From a checkpoint of a small transformer trained on Wikipedia.
Architecture: no biases in attention or MLP, tied embeddings.
Each number is 128 + 24 x the weight over its row's rms, rounded and kept within 0 to 255. Layers, rows and columns count from 0. Numbers have three digits each. The size before them is the row's rms in percent of the matrix's.

# layer 18 MLP down (transposed), 256x64, rms 0.0784, rows 125-196, columns 0-63
096:127106212131107120114127153140123148129110077142101138130110097119122072101126125140137135109108096132152132156172137109115143118133148105130116168160159106090169143131113097109156136115112149
105:106142093165113165141171159139133135161115126144131110111153103129128120090128122087111138133094085120142071139142143116115111144130130151151167129136151146121111136105140134094200172106105128
093:123166111129195118130106138123117145103094146125129097139131105109130102129136125178083188117134132171102166107125107133161113137117106155093155152124107115150125087120117124150138118106093100
105:133151115110132142105113101105118102077156091143138174104131149139170110130112116141155121127169148138087150100149177151129103145125172136119129158138104097146128105138073154127112165143111115
091:137123134158147137110130136150117163163133098115113148131142093153164124147115184154097114080088086092080164143119127107127123102116170145089120127131166098120115147125148124118117127103144161
085:133116155124146138113158112117133088094136149120140110136150115127127136151123117096128097142084122107165158127123127162128105127112118139114094180155088125148134129146136132156032125172145139
103:100138123156141148115126147113117114155103106104158117107118130106167154085150154128105118075142142140142134151127150164149136125134078149165111117150120090092104171123158140132173133119160173
096:087126126135100142132124232143086121121120119146112115119147126106127101116119121135145140121123115130126171154126149127130138129101131113134178185139130130132139117129130137136045142132120117
097:099123127158118143105097143136107128154107078117091165108126147143125127141107089126165147127092139105138187087160150142120078127132115082134140109139163098149097127152108134130118125164153116
089:143137099089134157079148124106051140108117149145122151124128138131106137138154097120110138127090150092087113148081143136163120129096137151147138115109125116135085153119092123140169120163122129
098:108147153134137168134131147095137134067125111159126134124097098122157135137162114109131135113137145166156121142155102127103154104184108128161136128136102106112150100153123137089095085087152163
105:143126132081149118149111116138153157119140137124153153116108092153207124085162157128142163114133142164138129180158112135137144137132103126137120095129136107148143138171129172126130147169145153
089:120121069139108116106129136161064162142130108131138155109113127113109124125099119145159135107127126129130109134056106133110157152165101120175120132098159108127094134137113133137117124134172082
097:098127157124139095157151137145174120122120092145153090133104170140118112148134138186122114107129119154092145122103147108107093111149140118145142146115117126154095140132115128124043091152135121
110:168138137119126084114095115142139070151180134129093111120121159060147157171135134132115137134146106146097166124142104138149136140132145108152142171156126127111173117103146122118135126163132128
102:112146082152114165158122124115158102085139091158114134138149109171157169148103111131119159094113122134147181140096119141118098104137146108115120160146087135157166140111115117135133115150145166
101:154117097151145179168132124128129125120116086110099092132155122170120128151150093049163144165097132105148129134163146164135114110093116120094099161124119142121140131108118135117142118139117137
103:126113103148141169147145097153131131123137075145131142154166132129136109107149085162097121128128130139108099163137119112144120146160134126127111105143050139080131165082146130113170119111118145
104:122140130149121125124170132105119169131143114147149134094141098123121136126121119132184132133119062162090076126162110128167171104134142107143164170103179131128130108148147112146126152141130143
102:181125119121138145116158119097109153088159134130103115095089126144180123147126116088161108156082134112170090150140109128126105102132132104140120071142133140121145157115129117123107159129169140
090:144104134121108131118158108107114149129118095113162138097090154152130132108100134148135146104124093148146106135161172125100142162136124104076107155102118176161144139163133103133076171108145139
099:171144142150147122113137113139119096090103129110129116118150178147101117124097152151142158137104138093135093095132144158088129090114079112124115176168125129103136099143124158098084112146138108
083:108131111113094119164146091102160072127117148101129143141156143151159163130152117138134096119147138116106107159165148128130090087127098124177111122090082128104146101150137125167122121111132101
107:107109141152140109129090127103127106102119117135148146145117092124084147091128192113161154167143109163122144172132140107112158093114120101132130148078139160127128116122131136151155105171118090
103:118138144119111105116105123101142080128123078137166135099160162116144126139114117123151113124105167116101151181139136119126094111141114178156105092183089116114116146132105096119125084123118143
107:119162084111126121136132116104172085104099112144112138157131118168149134168163147119114200134126138143143136119129136125105114097103123165112062148118106157132135111103124152146101136160125136
093:117130063091131166148124112114116124133163087114095138121151121091126127096118112175118130148149128148124159134178160103129117122126122138103130069144136133103116101171098151134096108135091131
109:117109090123160183094124158134135129134117148143116140146141130093179094140135101125112164114146161164083103119137175111101141112142135158140100129149127089101124081123156118156114139156140108
088:165115155145125128116133088146160157118121148125106180150147104123115162113129111111110100150120110065112124109175157146128152141110125134141152144127158149055112133136159134166126132099142151
103:161172129139128152143112128090098161114159166132155142158132129138077118124136107172135117132158127123104096126071113090125135170126165112154107121097157124072128123126088128132133139127130150
105:102117152121139137089164113125136078105137110135137090109115100177107155077124163099121156122151132126157107142142126133114157118146136097160140104132105180170118152155126153152084132115109128
098:118156155125102103148098132112077149099119114143116115134076139159135130119166125105097090104119139095158116141149128116106106136168087082165085154120134113138137148139153118120174124130097146
112:125105124122119160173092116114127152154147131122108138106109126152186103108097138143114121139100130113127091095108111108122139170117128161111122082148131077134153197105102113123144125157107148
096:153160121096137073109143117149096133127138123174094128099119119089150128151142145078115155146134103151125179107144140124142116119100113138152155164143118123149113160123183134112170113161145140
102:103126154128127121130114123118157088118122124151047123103108137124144088135139092118148140130128137111069108118151167127087126093096127100123120179105121141167124111148136107132088092129121122
098:119140204127116119129092118106153178127140132131109123134158110108115159117151110124173122113129126127172149134129136108130158136152111089122107043130126138154154124141165113140163124137117110
098:092131120119100152106099138090113100129136142118132163147146139150118134131128098107139086149122129107083144142089125123111135061118141135094117104128174088149096122122136161154145077153119092
097:112132086169125109088119173121149122143114138102118140135082125140135124142124087106144109091142135129147142116102104088137140138126157130091110211125110120138127115113090113128107087149140166
094:148144160153102112137100165135151123096138134119129152113192150157085166129133102103121138102137143127153111142089132110131129119156107152137111075153091099127106137117125129131067110118106163
110:144136117128094146129105136127140131107150131129125139112167111129116161080169116162123142107145098140117106111145160122106113168062135161140164111071154122137130137167141118133070136091119129
104:192059141095115133116140145097149107139135099136120107183124135145161096119138107117145105149167120124136112131153100130149106166132167149141105150118109107130157135109121131125077134100134149
104:139097112117105107114153153124131099122113167160132139157164140071181118117147134148134110151106113164129155124113171111108128109108133098150159176119190126126157148113122137146113145118091117
097:138119128091137122128144159099126123114104133128144117115162158111094126120167147168117133121165158102149088101116146168080149085149112121152151082080153118143117145104105137163110167134110120
096:100131073139151114148186164131109136113155125117134141118145120087163096145107106116114135170168127119128114157146132089123135163110186112160109137135146115116119131152129150145135184144131103
101:153138118128133164141140152077104110113090172140115160154093168101157135093118125112099144153116146111123174145168142153111110134115153143153083109077123109145099140114132130129159121122097119
093:116114161111169129120185107132123124121150152130146116115132125143158166113075136103165140110122134124159155137188076147119126144121101120116116086113104144122108118181161115144114127130112086
095:157100133093153137115130127141160122096124172111135130080161175074107141136111098151176161155127116150106101072115167158127141130150114104127154119140143146125121118134116139107109111153150102
104:163182118106085135122109077131145129152137163161127118151084107167102143119122143113150152123149128159156160115140123136111132140102141096131160104083079133153154122113155116108107127157122097
095:143076159087117121143148141158158121139087082094124163151084177116108132155101116132133141120139109155078125158111134136123137111119103144121140119153094120152105117144115125094110097153105161
095:120093131075148103130129145130116131142137100166139142056132096130180130137099139130121129137143120101108159101125146139100152101146129129167088107090127128095099100147149141155140122153084142
088:128114101148159157159169163138062158133145130135144152104193123147127098093150162104120158131134137143126119122105103131136151146136139166122102138142147136163098108142135116132168136152085116
094:154138143116135124109135099189138115139154104101176153175142159121181150117167143156143153120133100140134127161129077134134118140172096116115133163128118128106114111133106136148122122087171122
099:120082123149163094129115136132124131105146155136153106157126119152150144135154121150137106186177172118112090098145098114105104114156125152144131115127067139087094127132125162121093127125103122
094:133125161151147123112157133077145100116106122154157148112140124152151122124115134116092120140079144135140111133108102100123149158135112201134141107106108174079121106121141140084153115155098100
094:182132146126162080119135114130135175135136131124088138094165115153174133115126172126078154173140129127097098136107103157131117121102119157099112144115126121125127113124101125111089132132076112
093:185105125169145124137145110160138144118134145118154125111128127171141144114099167119158153109149109118118089129143139111169173146110117128109057139127113109124187102109122148143124169129125141
103:138157134134134140156096124150134157135128151111161129126112127131140118178117130137069100064121108102090147105110127109105084128160128136089114140168121129147078146106103134132141105117148083
100:149106160128138151143133147128104166073151141157125138083145106098159113085091113153129113128117139083077132139133112094124114099109126166173136085115135141117140129151123114118095120170131137
105:120145115137157135141109055177114093146138129099130161132164126183156141132194164156120127127153137118149135156122159158137130119122140100140130117125130094136120127135141118131069148113134151
102:084122136140126142144132130129097135145109175101104109149108136121142162135082133075153084126118134122107109146095131073133108109177128161144108162149093139105135093129173113148097130133117133
104:122092126134110113172136086162101109097157070152106126113159098117149140088139134117115137105117159116135164131133134122149078136118165085148119129142121099104138155142105159140145119098127176
096:093104094153132131151093130178154126129116141140132105120155113116173159115125150098139089134158096117116112111162129125102089138085105097080153134145124102109115124109113136135105180117127170
101:130125129096137132105145151129141205132141141117168149088163078121124128113105112089077134121089099118128156114154117135122131129154137139144090104086121144112136116145123109069112133118119106
096:146085085115106116146169144142175107132121122120112100148161121160141103136139121149068121120106149157116132116130125125175088110078182121107155140136082133161124132124118145134111131123145104
089:146145110103138166133114128098126090133117122124127129111155109107154123089148154134145160129119164102099176104102109107107107129151168121212099113121112111124136137125166099103157095125117149
094:137122090151133118123136145153134162125046131152124157136097123141144116162107105151172172109172136158111178117119157152145141114135159128111159165108140119123111139106124155117118126090138137
110:119119094124144170124128095127152108113130118121150116110105106192073113105152175106143147153121143151148168112114184184132133152121095120145126122145115145137110138107106143103089120135117115
092:158104153127115103128098120153125089124113111133135155120157150070155116119134110144119153062117125151096101129100130125168146129142127114119113129123130104116152148129170109120046093145115135
100:113108113145160137071107111140163115140161108125160153136086141101132117158138074119146126129113129151121148148113115175122157105130161137126084136135100137092088134096097142117172116118091132
096:117184173159159134095124119126140116145131147115124155092148155133132111113170165139116149115120085119153102158139076159145122092122109154163107135130156124151078132144124115140166126156148124
113:121109132143151156119116175142094166143123124113143135080149113153130134122138122144149139124121127152177090101130106121140118125175116143101142156162135149118111103156114097128201104113171090
098:126157190107131164109124130086110136102096145119148151127086124128126121140132122122096137112146077150152098169106071133147142134155145136135126129097134134116159132086160127168131082151133140
# layer 18 MLP gate, 256x64, rms 0.302, rows 126-196, columns 0-63
103:139126127130131144100099150136116067125128114103141105087125165160106114152140142161090125115167139120097118121128145109168128134159131105127102089130096134062140082114159138162140104159130130
097:145123157116170154133135133142136109146119127112096108116166135105116158118133101079112136098170152165101114108142115094122163133105112097183095130118111160130151157107117163126135160128084092
102:148119103138158129162107165151107120114115121091103108095113133157127176117062097150129146088110135067151134136161117126111143109082106134137118123076156125149109137117128130105137118109144137
096:120083145125164158118076121138140119087066160151138136074157117155106103166083118149107156095144095116116119128162115124124103165122103140159125150121128130133136119113123124133127087124146131
082:123108094087115123148119094117135124136116151157124105121164163111134115144135107104187122139101144123090089163128084198122145142152108136089097111146101136148127118124113113158143126136122171
105:123099120128134148141123147112139154186111101111111130099096168116174144127150120104125123142149126150109124112087138153128091091150143144118125086107169180167103133126078134104121104126106156
101:102141171158116129124129137087135134089097111146150125146154146119078159119120160112106109152104117130175165141122133136137126138095166178138113093124134134149101130136085097141120109140155183
093:099131097156159144090115146170166140139126120095104155112108075081158116117107152104169097134150135124176148104150121106123122122124135136131102163123142107136108126168076140123143114155135117
094:105142122147162169073136141134107114118127139112111154109153115093158159156141141135066133129153116123142126179101143070167122107130111143138129113156138127092124116095161092120148135145146155
092:146123126088139141112138106099177118104061123125114147138150110113109198134163129128114114159161119133116151121175125141135157174108107127171156131133114089131116121094122131141157105138113135
102:155155114135123104114137116101123125169147132135151138116142152152089121182123099130145149120112131086167141116067135111156181104167164125128153119118112117077120140125106107106109092098129126
100:116118123130091102145140153143169135139101149115112144107095138144126170130115124105098148099111090124099141138104118093147175130191155116140178082119123177097120149159123138125135100117115137
093:165097108153125166119136104113091144122132097099134102125164161132152158129105130117064172131119135083163105133083116118105126127105116128116144135168172153095149150107108097126135131134139110
103:102131109165131129112072144156138154124154118160116081114138163130080102109124147163112113100120119129143090167142134099118137143120113152161135165144140157108088141149130090128114070122130114
101:150112161120107154139120113155087123169141161109135107118175131140129182112155135158129121157150115135143117128138094090132117109162080142102125116102165101143096116124168135106170107087127142
103:114102076162087151124118140157137141155106128127123117163113121088118118109129134145121129158099150140181117121159136165103122099082135119157186121116123106113131140132112167138098156107096093
101:144136122096156115114137132088147162136104151126108158175120126136096067152130118123123179135125105174181149131103138113150168113152138112105093163114156161133149101143122111129154139141123115
107:115148135109082134107119148124143095170154122110125107116147123140151156144093125127128134099167153098140115139152093067133110116116144107152110166102150182141115116114168136162151169107098137
105:126133145123113170107150114118095164135111138117121109127094142130105138098130112111127147109185084159124164158157086162100090124122109154084132129150134156110115088114106135119083133172142137
092:135114134114156141115137139100175171104106124135178111108137164180106121135100119120117116132106121122118117155097174104111173169131109149083099099108120136132135129100135114147118168137109081
094:114177145118097127130103140165147146138104141134156141058105131157152124114151114170126133179143123116121139146145097150140121128129134142078116122088191170142115113138125126153129132159109143
090:130105138131072119140152141110133116108112100135146148172140157149093143129092135129126110122156151116162106078119108143125087109127103142185148143148089125082158104109124121117128174155142102
102:135177136125144108157089125151103132160140126103112153120144133075104159169115123156113109112079172137160148132122165184123134114176128101114131135097097115112144131098144132119133124160143120
097:118110114106130078072125120065148093117128150133183121099159130144149134106148126145123104113138154169139160149141104103108124180139130121143142138116180131130117169151138109120131098117147120
106:146108150112126111159136115103104152176134135096091144100113132128162116122095097120140083109153104114097167177144117128140127100114099158129131141094084108171131100111123080105113118155129134
095:183119133154139130091170105133123129122126115114081129126099123150135136106102120151149102121113133126133115159144137135113149107102134146162064150109137093157112124114114180148138126165107062
108:095137129126118135127091086114148137095105109086155142141132125138130126140108153086103157121156126105134088128134148135137152076146137094133102178124064095141110127082153130112112087136134127
093:120143174154085146098117088118153101112087126127102157118177086126129147122117090144127148150138117113073126148125145154173151139141156125151136124121120127102130112105129118084146111117092173
106:122120107124142174140134106155093147167114140111119110106084123155101100175183148136105111109109148157151134144137087102126145137170157099104153133130128141146174132153136089135163106123114117
103:132066129108076151117132118098125108145150075100115105141131140161133128159115131066099138117142143152146097126130153149117108111130106107170129130090129164117144130157097154169113148140110124
100:098169145137138110113095116145111149103088157146127132144136138124116157128128038104124101065153127141156139125121136127166157127117117146111122107151162157109141115118133161111100146148151108
112:140132144181141157145100110091109155151131106103141113070102108141120128098140123107145081128104094145148132136102142105114138144177109168130128139102187106142105156124170118112137147123143132
096:128144106113100101109132114114123112131134159125166133153174173143142143106124131100117102122156127113140131157122142143101114110082083095123134171148121139097114103144148124204112144088163148
104:139117144112113083163129121131089135117109109116159119143081076119112103118123111112124141098099136154120173153098108091172148109142126160148105132106133107090133126104124102105079120117169099
109:095112165131131129111172109154174127103125109155141091146152121115122113130134119122129114165124130143133203120148112130126156134158160122092154150110117142092171158104103142084090134143103129
101:132170160078142110100164120129182133148092147113154083167122127111151084128123125112088135091142127129137106145157157123131126157125136116146104152102133111146116142157121088172129166137145119
090:109106097111152131162139117125126114131077134169145106122157121130080102108139130159135117114107123116170119153093085106109099125102135150133110121130102081114110139115118091106078090083148112
106:116116154170135156122122120092112090179130147132147099114118114155110133088183115088107098151136105135151164120143123095129136110122135155088156081156120146125143108100119109085113107158132125
104:139117127146088092131120118136134101172116157053144104113116174115164112128132134136112119071094115101131128132111131113132109122132136157138152104082109101141147127125129066122095128133140096
096:139104154118143127131124102162095134127095102150100141090099129141141118155131080132157132133178115151120175103121143113117081116086139091101162131106088157118111153119161101131097116161130133
104:133132142111064135110130141157127186126126109140104122133111145117174119168138117111146069139189113104124121100106122116130111132127159150116137132109107175106134145084128160126125093093131138
108:114170124089154112088121126114113148150151155125096110145110110134125181143130143120154176120147124082183141121148107105104121194144161147131147130140135140121095147126149156138094117116127103
101:143135121132109122112118142131106117095104128145170101125129142138129158162117106135120084090144116176125182060126157139107160111135120129078107114152121113132154092178141129109154160136112130
097:122101115087118122125146123124103117157115141121154166130108123139100141109142065151104069137128082128129136170085128092091100129142160181115112141147142151110099147112134151131133112162134127
106:117169108136117142106148127103093119133095169157103130117099120120183118170132113149119107144116091124163158144113127171168118107120127165106139107134139178144109143108102135106078102155125136
093:161116162123132096102095125127168115123180118113111108076136083139119128122110073111095151062119116107152138110119103096133107154149127120122094131101115103136130129171110128100130106124120129
101:155135126148120131148152113105149159143082148132101117144128161087158165150115088142123116133144133141140117167125098094095157147135126152117139181129104106128123163099117134077190136136102132
098:152165115134130073129159109124127150139120134105119108085090116110112102145127110152133122087138127168113160157135126110127153142081122135151169135124120111124163158183152172097126088129151143
101:119113128095149124125131164143148179120137128152095123072126155129123147144124133142137109131171078117109148123165129103115105139122117198114082111112105154125150079130115077116126131142119140
083:131115149140137137165133176163116154155133139170098117104128132107151187099081128132136138109108124134148149167117133144136104161170139172122090107128109114165134105148132135163140115113078123
101:125107088100096124109127088124092135108147093123146173089127098150133156158146161118134126122139142129135080105111111131133146097128088145158094121096125121139135113103143160097145088159076125
103:137160163064112118124139136124121075096118172120133129111122131115152133145119122134151117099113132135109103131150158102157120145125077116119124181124186145113110099158125125136074127160115150
090:138119147135130091139124177120136077119117120145145124072138138149102163111151158088081102166159105132143151118136163140128152142121131178132107162115093149120107165125119128115109115140127175
099:148158119158110121133151119113142096119127113163133171125075149164125147136133145170118096129133103102145104144151188120140123108132141161099174114149151135140129126110094176129107123116121185
093:132116121156148142115120131124113122138108161142179123146119148137126146125120099132118169120116108155080154120131136131164159099179107134162059131103145106109124083154109110117134093119152180
098:112097113103105127110139107139157141080113134126088121155084131137142122147127124169070088096148105145131099092148127119138148139116153098111156118126109062139117126121167153128157125122088138
099:105138082101128152104121132107130142161117153123108144120160126131098144149137133141137112137150101178087099130173141171140173137109140173168115149117092103091128138119122135116144123072115157
100:086154114119155115121095167135086127168099127137113098136164163164131101165106095113078153105161096119148123131087140100130153126154140089109133131126161118132101149106127136154134098114128109
101:115124114110146122192138135103133152165103134086132125112095079087118123142132117099122157169122127089140095165097135135154125100127124153134146171098142115113119145099096116127120091102149165
108:099055117100115083094146122125167122125148151129149106122119150162122137148114141119111152142165160127119115143155139167122066142120120098146129159109161148094108149139119159145097116098134132
096:134147138137135094070105162129166107168136115154143125124140151156128125144120085134139155141136136126153148134156169123138122148145106118169108117094153163120127148130096078110180095148152090
097:141137113111130137136147099091118111123134150098144125112077163099096150141114124113138137092142097158142108088092141126125157117096076104111141087139112127157137135124095152160077137083101123
102:111126144160145149105106147111134109116168119115127093112076156140175115090108112120160093146120120118117112105143141114142137144155126162115137175145141084084110122139114083140110122089117179
098:098087135133114170111137146176100156116133114101136102150114099176081109120138089119093117145156118147146146102129128115180160106113141110092096107120112131140143146118126122160162155120138089
097:121121131136127139178145151136105149120093132065123139134111156119131097141145100151131108079102083136072099145178173137139132106118109143131152133077137150150141139135133118121127134086110144
104:092130130135142146091148096135147139174151172129132097129152092163108126102105122168104116136116113127131151136142138096155157121163108129113153103129112134097136124123174165055092124142132136
089:079162124121145133151130139143093111103076105131135164095113107126132115134182117148135149142102113090114137128131150137162123117126104109107107137172145153138183160128103146119126128070164130
102:133108095122138133154162101104181187150097075127144143127120112143119138113104093144119095127113136082138148100137110098132155121136164155137090157190152132131120102106131136124132136104118122
098:140176164098152150147087129123171142163100085127114122138151112083122109121128096175114114097101124128127074117131116093125109164120162133170108147116131129126110113160111119115089143108130129
108:151108165164115122119164096113116109098159140139087112142106124156141156109127126111104161149111126088129164104118126137109143158169071131108120115114147121125112148117090160089083093121102108
098:121126129137122088144091102129105121139130145074120151165130137129131107140171116101119146138099153150103141104125137147111118109123099125153060061109125127087137106088124148100091157126129131
# layer 18 MLP up, 256x64, rms 0.321, rows 126-196, columns 0-63
101:128135154064153101129124125105121122113139080119138157110127132143135140163157146093085108090125120112117122110132155128125107147156111089125060094152145112148116159113156111134126128101179111
098:124155079146116144162127122098128141133151146128146156099105117119158128153069124116149083141096101125144148164124149097074116081113154125090130092109113142085102147112139146133141138117120149
112:120116138141155072131161142151127138138167111129148130070114154106117126136149157108095132114163118122149122116135088118167177100140164100103088094109158148131120108131113123133140129132168081
086:107165086109094108118127154112165113090144128101171118150109156087075116129135160119179117189130135164129113105141136159108132146148118137139129113101125108140170109120135155128103115105126136
074:147108120105115160138124125145108171175118148083094119109131152117147128098150106157127174112143110130152147172177103133120139130171082156117127152148151146079130144119140149106109131107147157
106:190122140148134153149170134148111140150110137110134176124129110149142144106094100149122107162145108124110115093172104093132134132096144120090114105158166102152128105116143131135123135140186091
094:155130108111144142111115202132108127169127133106155130181112148176139098164135147126125129126148137086143162137157161129116144092106129081137088120160124127132158133137149134104113145114141165
099:149118132146093127109081115129107125171145113136123115104164105162121101145147158092157163143162129120143148092107103130145138115176178118087120150119150097109150087155131111162140108135144147
087:096142130089112112092119112105099080171103127067132156112115127106151151136124099149089144113117087126145116171095126115110108113123123138159122143125134151114107128130120122148194090105137119
094:085113115152123126111130100115135160134115107116115106135101088119107091099137112143132163104157126110137141182116155149091098155088088128144106136110142172123122140106121120144125194095161139
105:128090161160185137135086147125147134107122131140122123101106159108116129086165089099131149084103137115112148110086149140151136130116092111141096139125111106117143172085105094133149128111138156
086:142174109145137129190132107111151092124126113118130115140123145154153119145127162136098116109103128140159120099163127089137072151106114147120069099137134116164098083143163129156138140128133149
099:116119156102112135106144144182156122106104142162094171140127107166104071177121151123157117102141128110114122132134118159124134115143148116095151129089100134100119111158138117106078090120107140
103:145169146178189140115135092128129114104157138114096140108146130161106164137134123111109160122159162157108120129149107148129130102124098182125158156100096123099121135152099138126132103110089151
102:138119105134126112142132155121122139136078111146144143094122122140129091090102162127159125102132109147122085158112111098198129159130157090108132090108168125113139120179091163130104130136116123
106:119142173105119134140133138151097152133149097133201134110139128102135091153127153137126121097119134099148129167123115078136114144128145103129156061096139136134168128132114099135138088139095099
098:127139148129101136157068176069132122110116096153158122135152119175118173102130107136131157159130144142115136090129113151089126118144149163118115120132147118105152150151158138106140165150100106
102:100141120132146114095136134154121122125180141130086111106112124141175107149158105104097120123126111149118151154070134160136080130099131085103118092102077099121142137143147107110091152136137131
100:133155090149175124103140134148159095101152150138170121158095134135100148143101111163159124153151096119160132154122144142152115126125129122125098132109120094105093151109125140165104159158128192
086:138163114146140103147104131150115117149107101146123138132158098084153173149166135185130156145141154106137133122081105142147115113121120128135128151118153127137072113093144170108107131137074103
099:159158141167114203131142144119099144110103177144121067116080106134123158112143158100097173134112134122122113114132105085128097132124127130127153157147127129150112153138137133147140136096125111
080:164115128149152160124136123114103146118155148136120157081164134116159114145107148152151166097114156151157129121105157112121153104122155152163178171125183118154110103123102139138152139149112164
104:131105133153102141122116156112138100119137147111086124121166131147099158105119118147135112118159096153115114132179101144135057086129117160125146114097161135087175140083099129118111128123104141
101:151130121111063132122163118107123099118143118110099139111122109085111119140148110130112163148129128148125087132117134173102176140129102103103107151104129162163117100146140182136090140110122177
108:111093100101159138127105131138109117137152195158131119131152126105109121171090107119118138098103144105085173131147110144160118127124070118122142139124154127122107083111154142129110102174141117
099:138120131127111129181127114085136154117118173137154153162114131161151182135140165129106119155132123106106135136114121152103117114128151142057142162133153143132154099103101132116170150101097154
109:115110156128119114076107158090139119158144163097115123163110141139133134143105120114120124099158144114145125145135078141181131145112080098155161109097123114172112166145141107154142130110149091
087:060121085142149088107135137120106147124118084146145082118137110102130144139147170090118142101129115183145144092084101100133099102148161148117118152145099117144127128143098130139128121130125139
102:124118107118143145131150132144119082138131124143172111094109136111174098151158129103116147107079150117132135115128147088096152100099098154152095102146103113132133129147161129095131105171188116
104:124151155108112116138127168173117129115043138107108147111126128136144148073155107147121153106112128164123110117167108157139122164118128124158121159073117134138138135105119114152151157099122121
102:146101081144056127135126153094136166112117170104122115109131092159113090122116143130097136122144073129110108144128121121131097147102167155162129129119120108133106116138149103105150106080123139
111:100101140115097132134147133144129145127151116171141088098144142125099148088165134117142101097095107121113156153131116132105150070144155111146105109069115111102154079121117126161149144131128094
098:131146122167109116116142113110116154109138147165130092131135156129127165152109124140140081181157139162112130083164181095122064143139130125140153112104123165129104130174134137129145137128149112
107:073144149160107102174159150139110149154139091146126137115130157129155131138117161167152071136165165148142074136127140135143129155145137103143136136089133140154146156130133145136146141082142125
100:124126136169155170154159116089146104149126095170101127124148130123141145165116131142082132151141121119138137153163112160145090122118149145139145131110151143144105118069085138086090155131153149
091:140093151112150069124138104149162140145138149100105156107109078124094114109118075151148110126156113160108110112153133138138168130113143169115109174114112110131115156111100104132152103149102141
097:122115111111135100147172144096163144117130128118136159109120108142135120141071184114105134123124095114090118143148176146144129096135136163152165117112114124139168128115128164148132123072094093
102:169102132130159146138145156114158118141146136125087139146115133147143098173129141125131119202114120126136169134136127100108093138132155124087150116143136123123151141081152057112094126154122129
108:172130146160099140147152142143161163149123121146108122175077134101101121122158113156115140102138149090125113118135111121135192159116143165105126141130126097143121126152112144124122079118076105
103:132096115137152105149152073139129133160110175123148106114081117140119123122124119112145147146146157124146141143089140186080131148137135138128106133174106133118103167121153175103167144132162136
108:085158124114137129112164146147163121094156143109090133131188156135152154112132162103138167153118131175124126154188120135104142133114104136124149144135138126094123122122088146156140171116107107
102:110184156162125132107126145151156117146128087147119112174121098155190123117125134109140134152147142089134178137136113092186154116123111120114133158146079132143097137122145127117140105151123120
100:116139160104153088128119149112109102122180155107134137116109174186138105130146157100108102107125132136127174151152116145116096170164106085136124126094129125118151132143128100159154112163105137
099:113114146112139096162121127169095094158080172104113118154131155158131140125106118169098113173133108137103144141132125129093126179092103130169138161164112130108149130126150121128113129161118099
105:174119129120120103099111159127117129136075134119136133109131148113115120151126126148101093105137103165110137116073093137176081114152128124087106146136155122177123167090099123093130155139128139
095:133161138117118164144104154129159107125119094163113130151160103146127120093118176143118128119075150148130130116100110162092130104150134112177138159111107124111112114206132114109153101129130144
107:176129144175054100140108144114121175108098120139134106123153145096104124136127137137122126096119097108173130161100119164131127127118131091126157161144179147133128123171105124126139135144123152
098:121121160083099101107121112188155131146151077130126159139143130146091094126097151144138124146119126115167139086095138118149083127132132160166131125113113115161163098119109128100165120147108117
093:150124118133097143121155105172098109154145124126119117180118117120104158097151140146127154125141148113129145187115164132151150130092124091120126157194128097153112110098110152103177132146125136
082:121156132131119118133075141161118109158116110094138124132102166109128154156084156155159119124136109072122150137131188105144127101157118107130138115125127144122132165147141128106141079084157160
092:137091132154116108162128125104118139106153131175080121153139156112149154113080131149128131141105152159145131119158189131106185164121146162104136156126108150129098124127152149118143148097128096
095:157111102088139102157152171130140151121101096130155162129124171150131093159151112153113131120135157134149124132124087114151109128135136164125148148129179142148152096147097160122130118151176176
096:176100127152139129122097157127137090102126125103144113101118130151121157139127133116114112122140135140106144090119158127180139104211150102077135141112108173122133120139132100086121152145151115
095:123120115147150120105136145117150139130090159087130116120126143104141101140124144145142111120200082111108103164105114143138106119123064112111147144123151156135122077120133098139088125162155167
091:094151119136112142127137153149157150101125130157111142131132136135166121068116056145132166119113103168118140153097170138154129130108157091133156130122127123101116147083106086147117113135132162
105:164162120138118112159106124105154116102101109124123119137149161101154123076142127100160122111116145088137111149105098138140139104142125130138183169137115178112152109171110148085104128133168148
096:066138142107132115121121126134164159127135163085126094121119155139121173134178126085125146169161130117141099164128129140086097107123125155152111153130100119138127141127088158136170117100152126
104:157122103124174085100090136124098104099141147095129113141115149136156159104093115126148080131113155112120124143098103110182103139122130094117126087119097141116083115152098131144148115131146088
099:144146125134143135104111120107164131099111093116160075115100107164094128128141143151086144095130107100123074110131138119104079119128135114100125148132135104140130128097121147064153143104117083
107:168087152164152173123130145138116136137119091128094135149164112163142127151120142109140155183147188148125108127142124145113156111097109150150127127123148135102143114127135149084148113105070127
090:144156116152120104084087144109147132118122117142118150139126130159103114112130099133100084097100137084131197183164129162132133088121127085129101120111152124121121126147160101122148096133143123
098:150115122123172137150182127160142098153115095118156080145125104139128107094100164146122142145157110140145142121080151133131122130105132145131129121103186161137170116138102141135148175151154150
098:144118215103102161130126136103119153155124149122114145115113102145145139087074103143173115164113159124163138144130129094135138143106174119118128095162123118097150145110134106129131139141143118
085:084143149135166138127140139131148118117154117116145128068133127175077141101116134132108085087104119110161122107142182113135104158137136149157141075158134142103136129139103146102155142101128134
090:161127144147107120107122143106124140168192167151105120126157114121117131128149159101113103158119146111131161123144109095110101161146140124117119097155099125163080065123123112098109100162129115
105:129125106076083120117130135101146152122125139142121105160166156097179157118119116120169119133121102118116145131157097110140096125082100112102109105112137107142118093121151109143133165082178144
088:125163126108137125170136099124162210128121130116106110139143149163125133119111148097157111154138084142129153149147197111136091110121103171121143143148132126135140121142139119162141113088145122
100:120135157131117143100119149132103134087096116147100150125099166152097096144136159143172144102082153155161112122143143142110122101135140169135127164137135075125146156126116116196110106137133143
099:114112094122123097131124113105121153137141139170141095136119088113131094120122113129115116115105102113084214160119083128106097144154145161143106122107178126145098152118105138099130129107149130
112:111133089133092105130127123131154117108110147138145141127137084157098123121102130137149121162153113105173110121105090159166096146114103134163119108081167083101116124151089140093153127144095144
098:087172115094127077153098129134122152157129154171157127140152143117124129145099134109162173126167139102179151101102130124119058129145129099115159110137121113112128115106118135106134114125143143